From a checkpoint of a small transformer trained on Wikipedia: RMSNorm before each block, 170M tokens.
Each number is 128 + 32 x the weight over its row's rms, rounded and kept within 0 to 255. Layers, rows and columns count from 0. Numbers have three digits each. The size before them is the row's rms in percent of the matrix's.

# layer 7 MLP down (transposed), 384x192, rms 0.0985, rows 178-226, columns 96-191
106:100123106178129103153118126178159124148126132151127122061089058112189114128145156133114155150040135170121102180146129138143115172128078127109092107085134123096138148173069137140174132138135117219114160134113111136148116078150080107063152127118123141099096113171142129083088112093155217155
099:183115155131092139149097112113158108155106084103181106106142132106115124053139184143143144124158130093097127119112140114085130150163138128144094100094061110127209122086067113150096146059111149142174137139120093104137123056122121116139199180151158196121136137160153173152082152084142079123
102:093105121145078119136147076096107167158138140090146148154159129169146203166134137142150138118151119132139113140111106118107133090070173122169136172106082111080130108087111167134048134166085091165083098131105163145135116130119185117095090079147147160127224148106067080100131135193109099128
101:173127122142124085087106136134131150110190101140107154081147078094104043130175141162175155096121123114079141082142158158148167097097144140161071102144133132150100146106109123115207079120159114109149142133096085134099081133109171145083183127113119185173111117128135102117119108198187105151
103:118133158103137172155136120124207181165113165119168101122096174135092102142106175063132135157110142148136168148146116033153153148170165147123147099136122124152108140211131119117158160129162108115094094133112137100140136096143138114125092130120198172119135197156129119169130123078160044109
097:126141124131158185150155111137161101090135119095089122115124163124144136088077087153132131128160155091185154125106132143138095184143115152148087141144078097140128125000164098136092092109101095153087151154095148115168111147147192131137181106156157134157132098126135148107119075097103098141
101:200081102094140083144127088159062103110126098094129119162144118135102089122137088145116132174203192098116078140038118064169064125168149104117095142160185136111158109144106152138107099106160118119131127113129080133129121143183098113164112094151123111069116111117084152172102031135179126129
106:138177098130108125051158143152129139189105138155117129086149143054144146148102200125081090024170092124152160134178112201105086123140156111109127169159164116141114154114119084089154128161119155119094178143178122150118138135115132136128077096094157105132096139169146175067080118102149155162
094:108135103164134101136120140148127134113137124116156131095183142104148095115175171146160182106083105071162145093104061124107123160143113127145157075104138090169139163223143128111132097138020160127097206056156101177156145095110111189120165128157141109128131153159096142108134142120120130104
099:083111169117133092135109177173151155119121131166168175136219149092141124092098123109132158158130122132119093069130130159149118140153113156138080137147106112172151111135070076150121119121144120189122151160190110108110137116149150133075164138211096120141076125113161092148138176192156197102
103:079169166119053166095103111140104081119146100137037089116144116076117116099150151150136143134125137171143132198147003124084122149166115060145178155143125100123170145126108122177131150111106156127113157150098161131155121114081100183152101172081086139132142101137127099103127173173107147118
096:081126202092159149114107130119135107114094152108064146162132076086168126131098129161186176122219152109096151052115168138112124154124210171151110178094111133127094068045148137100121167070161133121125158102103179140180114080114112134120139127103118138154124140140149139110118096165117153108
103:071089108109170138134130141118141133147092148159133085159116139113105136194141170148130158163064066158175076095090112153125162136117116149143116138144111115192176119214134085141139167086093102165124135144105135148067157142098168150072057101152134103166163159098152162147129158145108212132
106:130129122124092141101162100153107182088173098086128075154138112141170112172084194156101128137112135150107115108136106169174182137154172115183025083091132122152136230137140158111122163158141109146189185159059123129161102138145121126121124133098085155128102143203132120153126116134107094138
096:110115154119118137077101101116127117098100152109147170164161133158092108135118081124163124051080115133178142118071132165091178158167139177083113113039118146101155147122100121120150133079079079137162144133133175220113174168150115137149180167109099172162165072116154141063196158114197164105
098:047138145138073127105088197167136134188134173140139102117139155155121081181156099136119145156094136163116151206129076070098107163182183117125145117096110101147141155162155111097131122128126076102076121124147119103073056102164113133156106159179152172125089201115164028116129135105122136081
105:122118135147091142134076111129164151114154161186184144114089186088134142131091185173142147105092082168142163145121117084113068090109110109153147102199120152110143143128132097134092125127108100130093117124148127123157101156119124146104188081101076203118042157141189099075147175150102114143
097:111164092156151124102107139114081156108107042185167124136151205108089086176095133134107094127141136040101138114082101114118130108133120119158096134134116128136128136000140111120178108122141052114099117179091110117125116092197127120109110092116182118035093180103158116128134114143158144091
097:127187129174115086041122098138122099108072194172119134105105150135086182145111176129126128139152048138105142101132076118122071088136133122170125100113147117129072100133153130064124100158111173125157114126105159149156160092085187139154168149105086180076171158160077139157138053120135124086
102:121121125160129066094135151153144066127128130140122126133116127096118085155155162110106111103136038122135156096127147112141096103090106147128118118173115108099115112004176064122149120074155123151176124119112157079145171214125161173133111113169170122149126134096128099125092129085139066195
102:114152141089129144123099150124146073104123163133072125125115152114131101092083115151135192154040103157170115070130094166148163139172106156120157117152180105129059136155140168172109144099175103170190106095129165168126166082121097123186181165139176097156144131118122123099084130091064115114
102:067102190134094128146114143108166154043165119132115138137083152137118140176093156147147152095076104150066199095134080133102112121107095119153123148167172102094112164157136156159210138115130127152154168068116185132160155132103196095159111138136131133215141164124132110102121153132131125155
093:137124107128134164165166164134124158172166085154096176142134125100141133162175123116139113113217082179121107167140147103127127196081161155152130112065121090114169118000139123104097107124096109081065111084163115134130100065142108123125121119098144161146121159087101099178149136142143143113
100:119122150146161112099134138126166115175095148161144135165140165093096092057139123123143146110113097108094187148129154142150147135164163198115109038156169091112128166138118116097162132091091151159207087117122118162098185181154133148163174157175141173157137102077094192083132139144174155132
100:160140120110155107095153144111109130167139072067019168103155136118174069106120148151133077109163147139129151087116112070120142161100132140061113169154140129069115162171098200175144112153138105122100109137159157082071092126151092153162077193187137137117121129102161093144148093116107154155
099:191080098132157178160182113162143104110098135097121139180106150068158099169116152103142134155091155100112151147123065111125096113175136138080150085137104118085132134212138167108117144136102145188074138126148134119179135184076135156126166123080099129067123134184133117173099113146151164142
099:068150096130147118127104137137040141099116151129087128124154099189098110149183102127130189135119079122099139089184165132081134109118178115122147077103111123109106102119127178151084119136148082123151122095117160145132167166186123085175079047120133112081135165140127138098117091157123132125
103:061132145114131188130096130117159143044166172146082117133144141147122128142101190126136178128115142113156102107160127107133146160205087107177156089128158169103141172148170160072088102127148179127139117122138094153119148143075100105069153138109144117125176124086131128109182131120126109144
090:141186123141139105107095124155136112177154129154144089133179142110126066157118134067084108174141139140120114117149153155132136129098108073093092097128228120128109123079105164148144149112108116113133111097132118157081138115112095125066072181100143106098092117195156101188136121114178161163
105:084142158120141083124187103182130137111204123172130105091121112090157108169117193168180086147194145079117180126152133141100102156102146091185157084117164194084136091016184138138123121109110106175165128129117127150144156134104106135123076089141070112067130175087112138109122111158119075177
098:110086129099127144117085096127120149073168162127077165076137127165124137096123138125123150170180144090111140135127139141140087139114114182103158114107113123138091136081116196154128138149077140122118179122126130074169160125110152161104131116132162163105116122103123137137172112077136114167
103:148105131138111113125129127118094156128153165109144109109173125115169152117080111128131110142129157137119110056120114158085094105148135146187118113162124145162097145020096112102170117149072113119147136086140116132113157185099107082126092058197109097115124145111140066104107058106137180139
098:110116053242086143109115175091138134145103115067186131135133122103081112145122119108171124184157098132135071146156129146123110149130125148104154119118083135152118130046126066183100140145136117128177150110116069155074152175156135107164142079117145103097133060120152118142136128130177144114
100:090144159108165125146127150138151147174130156128149119183068101096102163217146106080109138136120146157098136163081048119078111124116079131153116107120134073146166097153146088095157158172108107141130109148088132142099128111106148131103193126118136149150123119151099099115160118051090086142
099:119140127137114085199133162104201141171151151125109170089145098206116111090132059215184171150157100165164161126182100099125143129082105132120147091160129130140113104120111143151097146127104072102103114126157089135062135084186126176156140142201154130082125143122147114153175080092154106147
100:109143105206088143067110064096133171082131133149131172207080150141097139145139145175134136075172094126137142178133075127108138134141099143118123148122100131135108124119151098148133164171095203134125149102146112070156140135137128090106103113133103075147093172070142090073143150172120130170
104:095119158137115134156118113136117047164139186156203157152089136153138154170111142095034148139201107166154185119138080129148121225143090109128094196151116119072111132117159165075167127109135152164147118178147145066124159101116182100091121111120110088188113135121090100114112135146191108132
103:133182157177111115240168109138112124098081187173094153170130103152139108139110184165163176093133109084137170136149086147167141144122164162116154166035090151160132106122126113117114183082124085095173092175113092122156123184083062127087111129160127154118144143146135141111137134166091102109
104:162135111168082155128113087114122157114108147098110152145102143077166126108099167143123148166143164118117138121177115160115192093130109124183132162176131157159157118200145114146217145146160071164181135113122114067165131179184145163128132147156184086116128114120144100096164099101109063156
100:148123095169146082114132144139000171105115148157106117164119157138136148132141064134137142019140136091079087099144114158101053098155116174112112099139132106107078175138122143143179136120141124147087154099056139132094122128148128151090141139101189175122124173114194133150106075073146097086
095:082155129118130145072128115160082105126088140129127185089112121200148099149075086117121105196171176182106181138217085140121140101155103124174145134118155106152090142034038140109074132176129121120138111090161135154098151134131119157105158077124158104147157104110167135133175153108138065085
102:119144107186083109131140131133135076103137137089185137172106078153145142131075171134174081157112146202143092155086125099152100076127129181108080134174156096058176110029030174175117193124101146172108099162127114165139149170115139107180173110169155150156127150075129124074114146160107125133
101:105128160084154139142151123088135122161120097109080104135148117083177138109098134098144119132115085093128054067156180134177140130130068154161104131124126095137110139129145084054120153172122127084121064116156144112043171099123114148101109083105121093134106085097120097128075145141113172180
100:157110076132079080107112093148103122247109135101106152090187136137104144132114096156129163103117086108204097123106174165147141121126101151134146087173148107161125167148125140103134157057154173081205162080118166160122126133105145151157125142181151152143159116143155174120115147143150142120
096:107139173144143071136155092090150123132134130172146053098103094073114127164123108163132156094108146091098141190120129085160129142088114097120130130105102124109135132193140136150133133114095116094114126180150082106125133100181118051168154142059111152106112168127138123099077132164125139090
105:118134126169166121187138125103091106082131136154139170104108090103157118152146100124160118080095175133159157165132161138141109136163146134080129141165132134147072110185075166152137107160117078178146126122145061098067135068137129139104106202122148145077140126140114128095183124100120077131
100:029082113150188206094142143122140108116114140122170142113034037152099111095100126131175123164133115142077136137144118111152130124097157160167073119128099094115144162130154084120122096186146142114115098122142163116129093136109135143133114156152062108169077168127184136092109098123083089135
101:116107133168145158136131074124134141087091157116179163115170172121068139098130141111168159155173087168118195140070076104121127120132143135103143179116085116146144128076144137106089109146194197086138147096120172106155151173052140090128106115109154152179092138153135141044102181112148163121
101:115145157105138080116151078150126101111184154166130095125076121142139182115051143101066156184169150147134091133166181106106169140141137071097114159117089159121169059086178138137133159108171047069117099107073116143171188139109117167097166146077164074162141150101133166120107100102107179139
# layer 7 MLP gate, 384x192, rms 0.0763, rows 179-226, columns 96-191
096:140130153116097118099093152073133111154141172097156168147116150164152119122146104143053109123130111113084169119152131081132159089112123043069146157180153181141135059121082158110137070151138156159158136122125104151105132101133112144127086099122093096159073139167143141096144100098183117106
106:142123049113138142156146197115152045080102067121120130096102094169161158143119117150166100191112178077110133136134141096117082138132125161112127135165146124110107149175140153139108087212148131117122173150107126109147145062108170105090121163148106159102108142148096117114136107148093136119
101:154101133102103112115127055059105095104121147121075115098131095114164175061145096114097141162173126129077159191135140161097161100088087107159117116130092176107146168177051114191102079093146155177142170130114076149108129145161160146112134130152117095126095155152161118127119081125104167100
102:057101136133108108160120134133188105141098062132107118119174135150174075215101113062175159073128142117111116091069115154144100115133217104126088093089126130112144142112133115190065102119126171099105118141089147128147120091130151150117142100139163180167160079136083096145142106119133106113
095:127100120067126096134120092133131182149142161088133106115114120102101032110121164154115135095167102110139092091183165167059138126182166132066134113173081134078128074121160127093176119140147145130153073110098146162123099133130160087161069124171100135084106148128134149184088104135159137152
096:110142174196139104115123090118166174123103172168151135154122161144119124161091121147131117196114123170122149125190107050091119153206173135092112130148096150066110158173118103103159116124118118141138131174156130141154109048148165098115085121114132113209115121182178205066162133143159115106
111:077130127147146181156151153110102093111106134075181139128132121100128127160101110090106110156183133072063125175117156096170189104070090109139121179099086089074144091157136114133124171135144118117102152177154121114121138117137218135156072133144131066103113128125158098128111167121139112145
091:182159061165177175114113126187072129138148117136142115121104096123103122161169153154087086195135123129123152104058134089091102154148123092119150104157148124115043156127128109170096107138123089116138123102131187148073098105132165134204150145113165132121165093092193166170145130139136126107
096:121168196132119175133126144080116122122103151140138130104118107161118120094085067081170170097137185136158132097161057130102105195125150104142097113138148139162087075130119047145101094155088165152127141134147143123115152136186214159180081135111121140096050122175108082096149179165120127087
103:133116122122120158147190082122073108137109114114108080118141069213157166127164090104088137101110089118157112179151134079163127079171174143152134127162171091112125151107099119133109093140126107159105147080119115084104133089174116156116086150140130157133156111195132145147157171138128145130
096:139168085107062077095084138131134149128136163103155070114075171097132145138138111084089133130154095089113136173078117139190158087148152145144095114133147176117124134100133108121190163125159056160074075154120145123172134148182166180138138177156073109109173117136089106154100125149098109111
100:112178133100109080134118121071139135161112199144091151137152116119165156123094131188176055136159091118097093118091103083149121160133101131146109123134134116122139100117135070066125147118099104113128199160157133130187155113133121162161091126139146115134099135134104169107165173073118062078
102:187168159141165140125076139102063165147061176111059080111159100132144139107156089087153131150116083146151180156120172102156116130159137098127105090094116094098141155113080131190121124119141136147041131154177127142128148051116156075093107075150208120105136090165109143122158190150081156161
099:092096120079085119125190129156138075179122122133123071098135144178139155096107170110102135161127062108121180129090096146152156083175169124095105101120193134082169157084068128145067112143116105174160124106090152158114090102167137183202115133161182061102170151125062112092156114096127125140
095:133152122148105117114087143205164153131116182087117117141102148193122108114152134126150150068098169115086103180070113113131116199163191155119130098131142064104124118104144127143120066136090091136094140072121139085093142117125136068177127143106124128132125163093133146163160131124140095152
098:064133159107160176169179149107190146130120160103178074120172140087185145134117148110062134096128097143106132101177100126133111104167132082138117143119096151132157132141126186141110109180180126096092115084176124086157142136135141115077094107160172089110174154098134155152197139093227115120
092:149137091154109129130138161118131112163100159142102149106119143140158168138128131130100132141106125084089122108126129136155089110086117053130151116113057082116155062159129066137093142114193129089137109112141094059112108081141166142159153083119076122049181103159084121135174137077198116104
092:155157185042132132158117064127092119126065131124079152128156133132088144171129138146132148150113085144102123100232126126128142122078110152114134152054146118088142123139105132125135167128134146130132119136134095093120109175131160143139113099137206106089094081165095092104122109156134159157
109:136084081126161104112083160123146153096103106115173138117070068136117081073096117115116105143098094061140152118155139105136102115074090132086153167099137115118104151172072142119104164080090130149174104123099143132090094146145188119142148099140191134145118115097143130146146124149144095122
103:119110129193206107160124201073160073170108076117118169083130169120101076183161131112091059109153145159099069121130095176118093030095130087159066090169069110140124133149140063131083185150073129128142133157150118096093116147101156151130112125070098152159119142111132108104069111132146143114
102:073115161206068129155136105089189168124156178148144125120093156121126105108103103124198166113148150141116131110206137057167079126102119152089069139126131074134113129136115094125152150165059112175192135102163084082129175151177147114087143102156100110131150158153142075102157121100139134118
092:129162122109173222096123092076149105100202085145154133119163123093118153196094170164108132062166143134143081097100094129146141152114157099139123122146115100120110179141098201178081117124124146097126121180176138137117115161098095130148085090105154063155158114077123094160117093138185135141
106:129137164080105171183117121126138083157125108059101144158169118134109174169120080077180156177090101141150106127153074147107135056108096121153119117158071082095175109171107082165169127106119125152127111127083085144132165043149112147174127147166097163134134122147193110114118132125110177149
098:094126098085090131168154119155129152127132128090065128054092110159109111138183145090153084112115096142143135120101130129079108167161145101115141128086124197070132156184132120116129156182142102116141139082179104135074127103145142193093218137117151145102095109128153074130094115138114167167
096:107107102104109106137105161113117139109119153181111118189193063105065124103137051112166150112111088111132057110175151112100110164146169105099135173129136147172152107128097112113153176132125154143104109145164100115110164079121183173168143084147164171132117092101087194089174186162107127152
103:123082174105146132140136104095113101112122172094123064177120165169113114122102203168109094105080116080105144134123086148158099119176091083173144090158134130111103121168096111126140134135133158141139111183146089127110243088109141110129164057184120112144128144103143113152098073137119182084
109:146132105134081154158195143097095103056137116149138103100171107130168125109121101144192149077080136117140128075150140146116090133134179101129106073141157124130129158153144145107167106136176058170123197143153098131113139116095143159133107186152149095149140078051167099170068088097119140144
096:122083156136193145096115137176108140170078180126152129106111121123156146157115108149099103159108129102137124157136113170103081110072143133128139114124096133155144152166164109088120113114156128176106099144161131160095112158172112118133126167186092180159097121122135170082166105124137130068
105:125138150144170126113070098090152138164155145096168141131154163149147144124129066105067099134108143149120126090143126147136182099156201105055140098076195068070131115175102180122125136157126146086156108182128123118130091154102138164097080123136140120115098098121131156144074187112128081063
095:190100109132173152069149068043102164124124128122113132128121125126176121130119172144108118146122103148085104093051071143067132126110138036131170140142078143144152162138132196086172119114095127085178089094198137142137139110128153132221147130120125114158103158182150189099060140153103147136
102:125127136150075182150092112108175132151114164170149131099126112115155154162079138108118163112145130150195110074137071032113141153106133081135114149128113107115171067147105123198098112114075097130193121102129060135097164172124157180103150168049176118112140055102183140141111108159108167156
094:139065207095142171159178101115132106098153154101090109172181124158130120112157157221125142126126126114146155155214111147125108162121112100158089139145144178133039089108080127100116162133129168142105209139119138139131173105157188136143144129130132136172116117111087165112100140145076108115
102:129123078194065144179124162170115137101119141145130097113078150105135193126061139139133081145123122112101112148134135128113110107170117138116116149128175122094105146159122116146117092179120148146166217156134084129158141104125126180083087138131124121133196092144173160176099098116142194144
104:118168091160113096119133084117129103147116120084058072179133132185139161134069171128205142133159114129171131105133162136138077146130170109095096124137195162152142107135108147156132073071121041186144123129165146098211121152102167121108154127152119130116086178130152083164126169134149138103
098:091164136145096190105154093139083084097111171095185085135177112181130105161124106096119109174123091104086155183163076074129141100157090120143182099118144155124157065122169146202191145205133104110126097153136101094069098130095147158154088117098186139122082123118173152119148136131150131120
098:167108119133164095126112102085157136154102156106078164098096095180149112150136110122118090163074085060093110154156098160149086087147128208112137154095127161155090096171080144144113168114129132152113134182154123115113155124088135159136140197170124133153123202123106164163104111127127153118
101:109145132107103146121192231165095108113150147114081108114132168105156129111142099113093154119127111131117179176104141063115176147094129118166200126108102084089137148169139074152109115158149089062170137094121089137118141131162175154140103136156171178154138224135127164073171201116128192103
104:150130156089133115095094147124064097110100176189098086155131101156126118143173074121122140108142109099163160175135111104114170174108077171124092172135087105113125082122167146133100119144139092177114190094102106152103170082070151166154145152103141122174143115153089162137155162120188086175
096:205148076171175124149109131159107136151126136108149129133117075141129133088114099109105104125043190099098110086088107113025125108136111164162102165165112195113088124172104120062087150081142134139154116156131170133102099102168130151131141127071141094145122147111148117198120137107121119111
099:133139145123142101192137140021125092145104155151144120115174131101108184092091096066180098162083109106144135102171110127181125175126141097118163188097149113124125112176109155096141153153080133136126091100173130133123200131083108155166106117142108153147095077133125113163127139185166130156
110:153137176118122129143118159095131117078145184108138152101169120141176122118184123083111128106128115101104165128147134160084184133109171127148086100103107079101117115141137137115044105148099119164123137175189140128147102118146098134080137095090120086074123081110131069126134218160115120077
093:146152140127161143092107123109154136159176133133151121155137138127125098148105123124097116098089067134124082112133108149159134100095145149140056137120103133091096146163159105122110113125120095160100165143121087150067190186181138184083118151122140161181140158111155177120172140150188119154
098:144179188083128160127093114151118092113134118093100136143113191141166119078113170133110095144110118152063146102117154160125158123172177121133091138098159146122142131141105123132152167174076142116133128107161118129127202117199168167096151075167173123053154161147104111131102162159110080146
096:172135077096083123129085153090100128140191156111139136134106077175147157059144195110111163116167119095137136086193117103109135124171161131177134111150180095158132126090113110140138106198135162089098106095117140118159151176129157147106073114205131158084140077165160158152166186169188146104
091:113120196136153162166132158081116127110155128151142133136144070144149147125154068129143108128077138091162143125135145129114160110128122159074129148138103121173123085219125156185140094137115102172140119101154097079091183102132120147101123171194154135064143135109124097124197133078099081170
106:037141111152098165129155101102085133104123087128155069066122090141176142149119167174191100065127119161129133106122068122188111111098112133115111147095124120091150186125118126127129126154108105120124108107166112112120127121142067134122082110162132106135109121175099151174143077152196174100
103:088140162151157112103164155111109105140143170112093152103153055133162129128122096142122101114118105096122102121131150177135140131076145170132075155118150095132058111130146155123136135171074072133115104169126052062158105158183086176096118088152109135163166079128096133182088121109160170131
099:130148145137127173088182137150139062164135119134096124117134119169193167162154106159079080117097127091141136137122139108075139153134141074153112101151127136092137073126100156130128119165123148119168119081160128115132141126135148173111145146113107146115132145107124223182103218078131118071
# layer 7 MLP up, 384x192, rms 0.0756, rows 179-226, columns 96-191
099:121170163127069061142141146126125126151130145091108086053073126094217100087140118107095104161177060175093135097105148109150158162097148133116137098155187057129131092139154120116177062171142120102105156170162150124082091121159141116111135143095140124162148103112151151066113116177126134114
101:107171176110130135099119111146123090105114135133142133151158089108155095101139085126110080137083097124116161148064110135130188103111105156165115092133083156165162140132096163131134150152131080121187151059120078146123195194087120153167151162177143162156173175160138176102144158088131107157
101:137079138132079148137101136125110108109160160112157144158116162165204164170185162088110115114098113120161127155087086134153101156106102170147130129139154199144170085113136172133082129150125167124146081085124168111061167120106144106207125092117117122106113165111156161084128182068123111115
103:070126132135143122137144166170064095099078146130089160126149110120116140101078142157125166164097129158104050177169168116142080126137108142082120145131126145184161109122154173079141068101143182169167170153167074093124161133114133112098124133120113082169102137144160080122125165152127081122
096:113096097115132137103148161044150111149159084164151142112113154146119148110081159138111148093113110152094126112134106144135147109136207122104103158128059167120079128122109187137119128093098139039160065158099171176194115108071102144146164101124162166114105163161135130116077023153110109131
098:202121079073095159095107137135122141124137097033097135123106197150140094125167125097090153147181135117127147077107104112161143095128146162064096140116180123156116132172096069109079148123190064174105075137102103141170158109181106128133087187141145113103142124070189143170103133084126101166
107:135101101144145111149095118144111132113147107092168093173140076183172109139128148129147131193108203121148098111161144171203122096118124189078120160068124171122094071126079189085164098080139122125137099183088196144155159122135101053106118096135120144112125177151186166144068101143142105092
092:127104075168118078161063146178156150061108103143123161136139120123124089127122097181098133127098065079147096144101119103163160117164118114108168162155127108149106081155092177089141107057138152134103177112080117122192136160132118112135211038113128107106106198139135124106154130060101096089
096:105147128185139162106150084154140099126128048153171046105122143142131082102115133108153153169165101099137185192061124141105097087067172164146142104071124053147109204148139150161122149091136095192078147056189085096118150112137140161160152137102135146091112127152075098106091099143115132141
102:174122133080148117173059100157123140146135135110128130157106160160118112162121158102194098084131166114137102145178066121100164159101085185187139088136081168208086129196099135094144079137108112182131150142182137087122081140117136154123115119116104070106082122133131075168212108192113153110
095:121076063164147085127149183155092138138105067138175099088168077105156105166101129124116051144147126099187110081086100111155120121104100110103134099127135109097069124183094134130169143125143172121148072149109112112104113172155138124155103160147108101138125072164118079109113096139133187103
102:131100183083153107162097083115179167074143161164128119130100151119118085102114101044145102085156086113135079138150145177206081074168165115112114161094136149145174114143106149140088096119173123145144135123119106086103162150169123118207090121141140155122135120165160124092142118165094140150
105:115122174153163156172141149171081114123162143140104108039086122133163112134126202121165103127109188120118098124133171060119138162203121057135172147174127058168112133127107145124153089033140145122059154110128156110145133123114127114123118089169101130166119153177162097134144138138131102053
097:126109129170120107048184176065083087152147126101145118116143164108103131146163106084168120145105090088143118150149114112185145117113131132171111081188126143129120124135118148148119092170117123114173137111104120151135197170109154229113081139153058121118169127157160077111151158119106117080
098:107158092108094181162150178135111146060149065155116115122100102110131151090126113134153158085147174081152150103105080112115176122141087125148099170147171146105087135118064106159153183144126140148145125125139131100093110096114155170141161151096162155207127089119079127146147134066099137132
105:046117139084174180153152122108144128123164141107119154088187175113178115111086184121130207147103183153162133116088111136130125160113107095154193131085113141168168164099173165164132114169116108129072130094156146148167167150164122055123095154150126103151213152119080113149197147067095206168
094:130127115149078145193093095125110140146099118179113088132109113136161123222162165118172140168141148142174163085111173143143137123133190095185128099132136093119125141106155113155091087119160116096160082188129110121099084111128149102139127104192076177101112107194113136110065097089118164119
094:146114122107129105174068126172148087155158125107140132178197117118096088077118136084101160147164073131129055115151145146141132132123102173151170138131124137147126213149047095119092191127126149131183110143159190096196079162145081057109128104124106148066068154077140124117134155128078093152
101:110163086159078181136170106129173061105136129127108132162200163117088072097176151111145189142122130138140144100121107151148074174104112081083110116138106154177142110073098132123112111140071157168148152090178114140129181143144107077083141140151126122197125125155158136092168133150211179115
100:086080180169165086146165172111156117128138155093072106074199162086126136082129135143110184113103094106075155139120123145080162124154132184107105078147125132126111161138111161134133200160142157104084162126077098101133113116137127114148203132076102173111122181116074097151126121147108144149
100:090176143151218099198153105131139150159181105134134172119111145051090097134126160083094084105138113137128101109083100174082130092133195131093135163100121148130088121180107115116132139073124119113046099181165101118112160128152127165121091131163142169102134139130142107159167147138156145148
092:129106105115199122095072072072142129097125111170146071111116091090126113122103141135169171132123098126134124080116135170163170034181126123131115131110084165156103134116061147130071120104182141091145107159113187144144108129126155119158088080149150099151147084135146168082110138157125102107
099:133159083145112145112130121190128139109123110107097150071133137108151162141103151098171139147195106164127108099136148164116154107130151122101159164133085167137182089138148076176133098096170133094109083150112130185036056133174105155110105109122107112129117191160093159133120079142094163191
100:173108109097090075138165096137093154089119095141151101151165075169121094062129132159054116168138121091128124147084159093116127154127156114159146123114136142130121114119114186163172169151146137141080122173095130162159137118122090097108187034139087176110137136139177216115108117126108138111
099:099136123116117101127114151190147125126138113073153228118145167178098099099084141190107157144074152140150126189149163147165142133133141145115195147125117096083120133132137141121137150128061144109126143115109114145132173204097097134201141111109091126174087158120129062147083074159149158118
100:127154134203091121109148128151074136182133087147158118102130160091140146204118111114144148159082166126140108112149142142106111147154176112175155145144121178128089122163167188148133170158141079136083150130139132150148159109132098148142117089105148090110102116081159121181113149129153132113
105:137135148119075092150141110105180178164123185093081124145112107121114130126173109134121112085085114097075206137107116129122157092089092166128160170116140086128135144128079138162168077181130112089112101158144127090142150106091132088111099098128100098159130116109121117115174136164142122084
088:131123148110076100120131134140104169078038169128105154109141164115150151170134145126212144203154158136125122155125096058124149149111138150130156136181066103138144146160120114134125134138183100095153161077137113168167074139108132172170106139164147198154147196090067163093086142094116168132
103:059156147176103107091083139135090101163132163144158158115164148146106132119118063129111142161108170098139081117146170132108143162085167129089146153106201144146198111135155110149094107083162135120070141092105119127104092178138056112113096120062128114093135087149064122094109133071148093148
098:109132142149173120082091138118131087194130090152197120091098159131160143129124093134138146122085145081158099136120181151120151182239111094134132135103124086165094095122138104173123144119133144103045146127069150150126188126118170122150115173086090154110198088145192173152121119147093121098
103:132147077087151130100134112109169138106163147128112120112105107176164116137148117135118119172128151115121198148169124125161108152100133119165116120124131085130140113115135128088122083120135092111185147153182109164107108196151160123102100114111096127116166118096155156108202112079092180186
097:106177139087079179211149097147160167105106127142158145130149129090095122138177071146154146102129126146117118188163078102164128088113056117144156169112100152129102072144125147120139105186150160096088105120174084109084179130099118098124108209119195129113169131146055152132112117096153123100
100:106099128130165102167144100148097157108170117077159162106118132171077118149104113106112047095094120158155123102071139152188086115105129160113092151100161087141134117135170138114152165119154110145140094118143094140082155152076127081154141175114130177139125062082081160150137145138157173152
099:165055151156083181120091091144081088133126085084145202082130167119138154076124162107098103127135114176137102080136162159052184162116124144063074156138127124112157120092094112135128123175171161153094133139081092090166145171135112126156090097137063122165121120182123215113138165120076127141
102:128129132094096175096155105136126055127182227131148166192139137157108113061153083126146167173150120119174115173132098126177096142137127104147150144171147107098128128133128056086208131099185144122145116118093085128098213158112136090131146166144086133101092059132188160107131147104147109131
103:104140138138099155126135141080168146132173154141084167192120130134098142088176023078155116108147192146068106137102085136143168141147129131132120098155120131084151076171082183104090171127142082146081164085120107151103132061153086108150129092096091147136161123140154137135129194100146127146
107:124174124116167135044101147092125091137122136171096142091115153124092116133055120078159092158134094124099176142118146166149108116079126089143132079152141078137141141131118129156152101140104117188083179129130049136126158122102124171118140090116152113153124155098097127135083098108159139132
104:084086201087126101145199057134147114112127151120080155146132118102114150110108085157111128072143075206166139118118104180108128089143115055109136144127163118115147082120167139087163197097171179111146116076125174145143100144108054179171152112095067188108118117138158110139083102133157077077
101:119115082156136155119147179099185112119131095137161128158061188129133133168128149175161109119142202095104161146138169135126039124099152114133116170062105083121099178159108116110074092149124081144134167110193056129089128079105161114105142169138169049113110132089125105092160126144165164084
095:218210182080117072171092151144129179076087074152093086117178127115132150129145048124176130097120126092117125081167163103148156150144161150143105193060157156073118107131136138111145114165156104082143137193175137145099136166111124164131130097093069082155146089101117139111121164166105146138
102:154095143114088139128140089111153131093152166147086074163138135114139119107118144113107192137152142071133114053101127181144156199118154120077120128176134174118118084144134130068122161080161108123096166154115147145199151104087135113137113135134107039173064143142115098173140124149099184097
102:132126085154117124171128065142124075091085120108085151125181129159137176116128176132152111121102137126181175121130103096158118124155152173074099148133113173076109110119135102095184172131141103096125077117094100135151050120128151127144153142130134183100130192141115114133077171178099147070
098:085168134136171127160141133157119176084085122104138121141127132100094100145087141147142135100148144125149129127174075117108097165098043181111134089152128100094073161112109083123146135126132141149103100092109171125106080109123094140145117104172148083106110135128190106124180144190163049105
094:130126157152157099119156102132129098063162162146163139134131138124145095098153144184116113134097113121107105139149098165120114122155134198154162143123089060173084080132107150098130098159064140128145101073138196156095124169090133150137112061126105112129146131146134125116098123113177030149
111:095156087116153110125156142150142109140174124153119085151156127146092108112148149088067122107150112152164142121135119079156120083129176084087087104112118122028144098100155088096170151111118142092134094137061180141127117099177139127106138040097144078191110170153158156163066144149143120129
100:154191113186127111148119120110141077117100151154164086092109143151085125123147114117105113118170120132102159113100104174159152112113123105077078225091151124142093166080150160163118152108137055107120137123147104090177136111135116080159145116132145167135110156159139107086208133129126099118
103:089193169108168143200166100118123155110110075161089133113211104143139108077147153138123095156088167117080138123124139167051081122120080120134132115109164120120078155114168096082107088188100092141089147112118131124123154097148108108146085183111120141132139079121112137160165088092136167165
102:094118170112081113104134059137186153124115113109119073112077154134088063093158111053162117126134065093119123151148089121158155095161092128193161116136149142113114143131104166051156111144121141162122168150154157124138132174111132152139167101137163076093106199083134183159122144111171159105